Each number is 128 + 32 x the weight over its row's rms, rounded and kept within 0 to 255. Layers, rows and columns count from 0. The size above them is the row's rms in percent of the matrix's.

# layer 7 MLP up, 2304x576, rms 0.0357, rows 802-815, columns 48-95
size [ 92 100  99  94  93 101  96  95  92 102  97 101  95 102]
[[162 149 147  76 103 163 118 148  92 102 146 112 135 124 101 167  87 165 194  34 122  52  72 136  83 205 156 169 151 168 106  91 176 137 117 138 117 118 168 151 113 132  98 133 116 123 171 137]
 [171 100 143 107 104  90 147 146 108 118 110 104 174  77 121 129 116 173 156 116 154 109 119 125 115 102 106 112 137 167 137 175 122 116 193 137 162  98 139 116 120 119 113 105 109 143 163 191]
 [120 152 179  91  97 103  77 139 126 101 160  99 121 153 147 120 183  99  82 103 160 116 177 110  79 102  96 163 154  85  67 139 110 127 130 130 142 107 160 131 115 182 154 172 199 170 104 148]
 [126 168 126  60 104 167 149 136  71 117 102 111  78  70 157 154 231 129 197 107 180  87 147 121  55 158  96  75 119 152  78  73 113 128 135 151 137  53 142 133 180 108 155 176 130 146  95 137]
 [109 104 165 102 122  81 155 133 133 132 145 147 152 120 137 121 140 105  74 128 159  41 135 120 112 124  95 120 137 137 128  90 146 123 123  99 136 147 131 157 132 207  88 117 111 131  66 172]
 [124  96 163 174 157 110  83 143  88 131 132 162  99 131 104 102 147  99 109 142 149 143 110 179 131 105 116 171 178 175 117 146 137  65 150 167 108  87 103 204 124 112  92 158 136 146 151 128]
 [ 71 153 177  91 163 136 151  79 131 123 150 152 123 108  56 138  94  53 202 131 163  99 104 148  74 178 128 129  96  91 203  81  78 136 102 167 152 132 148 139 137 125 152 168 137 156 146 145]
 [135 119 150 121 149  30 134 135 157  99 119 102 178 108 156 168  81 177  94 100 179 139 132 142 121 213 114 172 143 142  89 143  95 194 163  93 154 118  75 180 146 155 128 158 182 123 134 115]
 [113 160 131 113 133 110 108 150 167 127 140 116 165  93  90 135  79 155 107  82 175 119 162  89 166 182 101 150  86  98  87 143 137 134 137  77 149 131 121  58 111 166 139 132 114 153 149 127]
 [139 164 107 154 152 175 110 146 130 120 129  79 143 154 127 147 115 142 126  94 148 107  63 189 120 130 108 142 162  86 129 145  99 164  91 143 106 119 110 127 121 122 102  85 152 116 138 163]
 [139  88 120 119 172 120 138 118 138 117 158 109 122 149 141 131 129  98 110 142  73  81 153 157  83  70 170 124  93  68 155 102 130 155 134 160  92 146 153 167 162 120 162 133 144 159 128 110]
 [167 128 144  82 172 137 150  94  85 126 120 162 126 143 136 157 123 179 156  95 109 115  92  74 155  98 177 136 118 127 133  76 172 125 139  80 137 123 110  60 119 115 178  93 100 126  98 123]
 [139 130 129 119 170 133 160 106 166  92  56 142 102 144  69 116 124 111 144  78  51 146 112 146  91 175 172 142 144 134 159 158 102 123  84 145 161 145 121 166 164 115 164 134 119 120 133  96]
 [122  53 124  88 152 146 114 128 125 179 124 106 129 151 140 128 126 162 117  88 132  95 119 111 141 126 110  92 135 130 160  84  90 179 125 120 187 116 117 147 119 152 102 217 120 184 111  72]]
# layer 7 MLP down (transposed), 2304x576, rms 0.0357, rows 802-815, columns 48-95
size [100  99  99  92  93 100  97 101  90 107  94  97  93 101]
[[134 140  96  91 122  64 136 101 147 197 104 119 228 144 108 149 104  78 114 180 126 172 126 125  89  27  83 129 119 163 106 128  95 115 176 217 158 177  30  65 118 130 125 110 149 101  73 125]
 [152 104 112 132 100 133 156 104 104 133 117 165 122 152 135 142 127 105 104 172 162 144 182 147 106 168 100 148 116 131 148  98 146  76 151  96 141 107 126 137 111  86 145 136 169 138 109 103]
 [150 193 122 176 195 147 132 158 138 126 118 119 137 133 125 155  87 152 165 125  73  67  98 118 184  92  40 112 148 105  29  54  73 120 112 159 126 208 128 133 156 161  99 108 116 127 118 162]
 [ 87 118 129 162 149 100 162 156  80 161 113 158 152 176 146 154  52 167 152 118 128 101 124 138 129 118 115 186 101 107 137 162 134  80 107  86 103 197  82 122 119 121 155  89 165  95 150 128]
 [160 165 106 174 192 111  96 174  98 157 109 107 130 145 101 158 135 129  75 161 103 111 127 187 152 105 119 123 113 106  74  89 166 103 119 133 171 122 100 129 137 155  71  79 149 121 158 123]
 [113  84 149 161 102  71 145 186 136 118 124 139 134 192 153 138 164  72 132 124 144  94 129 138 110 149 137 100 150 119 135  95  71 118 164 111 178 189 109 147 162 192 110 173  59 144 135 165]
 [143 114 144  92 142 109 116 181 163 152 136 138 141 151 160 143 133 145 158  75 123 161 135 112 142 164 206  66 154 100 133 110  83 152  85 122 142 171 165  96 107 105 136  83 113 114 154 117]
 [128 114 153 119 193 119  96 121 189 146 129 180 158 107 174 159 147 141 147 123 124 114 121 132 158 173 111 121 118 142 159 163 168 104  80 133 104  81 101  71 166 159 113  94 127 126 173 143]
 [133 116 148 155 138 148 130 194 133  54 148 140 110 179 113 129 154 113 144  90 135 174  97 111 133 123 121  77  60  79 137 183  84 102 139  54  69 137 145 117  84 155 127 169 136 142  83 160]
 [124 109  89 143  81 159  97  99 174 173 128 115 153 177 124 124 188 120 135 136  93  80  92  91 131 173 126 142  97  84  59 162 175 159 123 146  95  72 167 161 161 178 157 109  90 190 116 178]
 [105 162  85 119  97  66 214 108  81 131  91 151 126 114  96 180 137  87 145  70 142 185 107 138 127  76 112  44 151 179  84 140 125  99 112 129 123 118 156 107  97 125 168 143 148 136 171 154]
 [155 156 134 112 116 136 123 118 140 119 131 171 104  64 116  82 176  97 104 133 144 123 133 170 125 157 188 142 153 126 119 151  99 115 168  76 116 113  92 164 144 127 101 124 127 105  88 133]
 [ 59 176 140 164  83 150  73 104 108 154 215 146 129 120  71 117 119 108 131 160 138 177 159 119 160 161  83 114 131 121 109 114 111 104 141 147 128 118 100 169 143 142 108 184 128 148 124 160]
 [170 150  97 104 132 112 139 179 138 147 150 110 142 120 220  88  85  93 158 105 172  97 132 150 109 116 178  91 174 136 110 120 159 150  65  93 134  92 106 111  90 155 114 119 126 103 100 142]]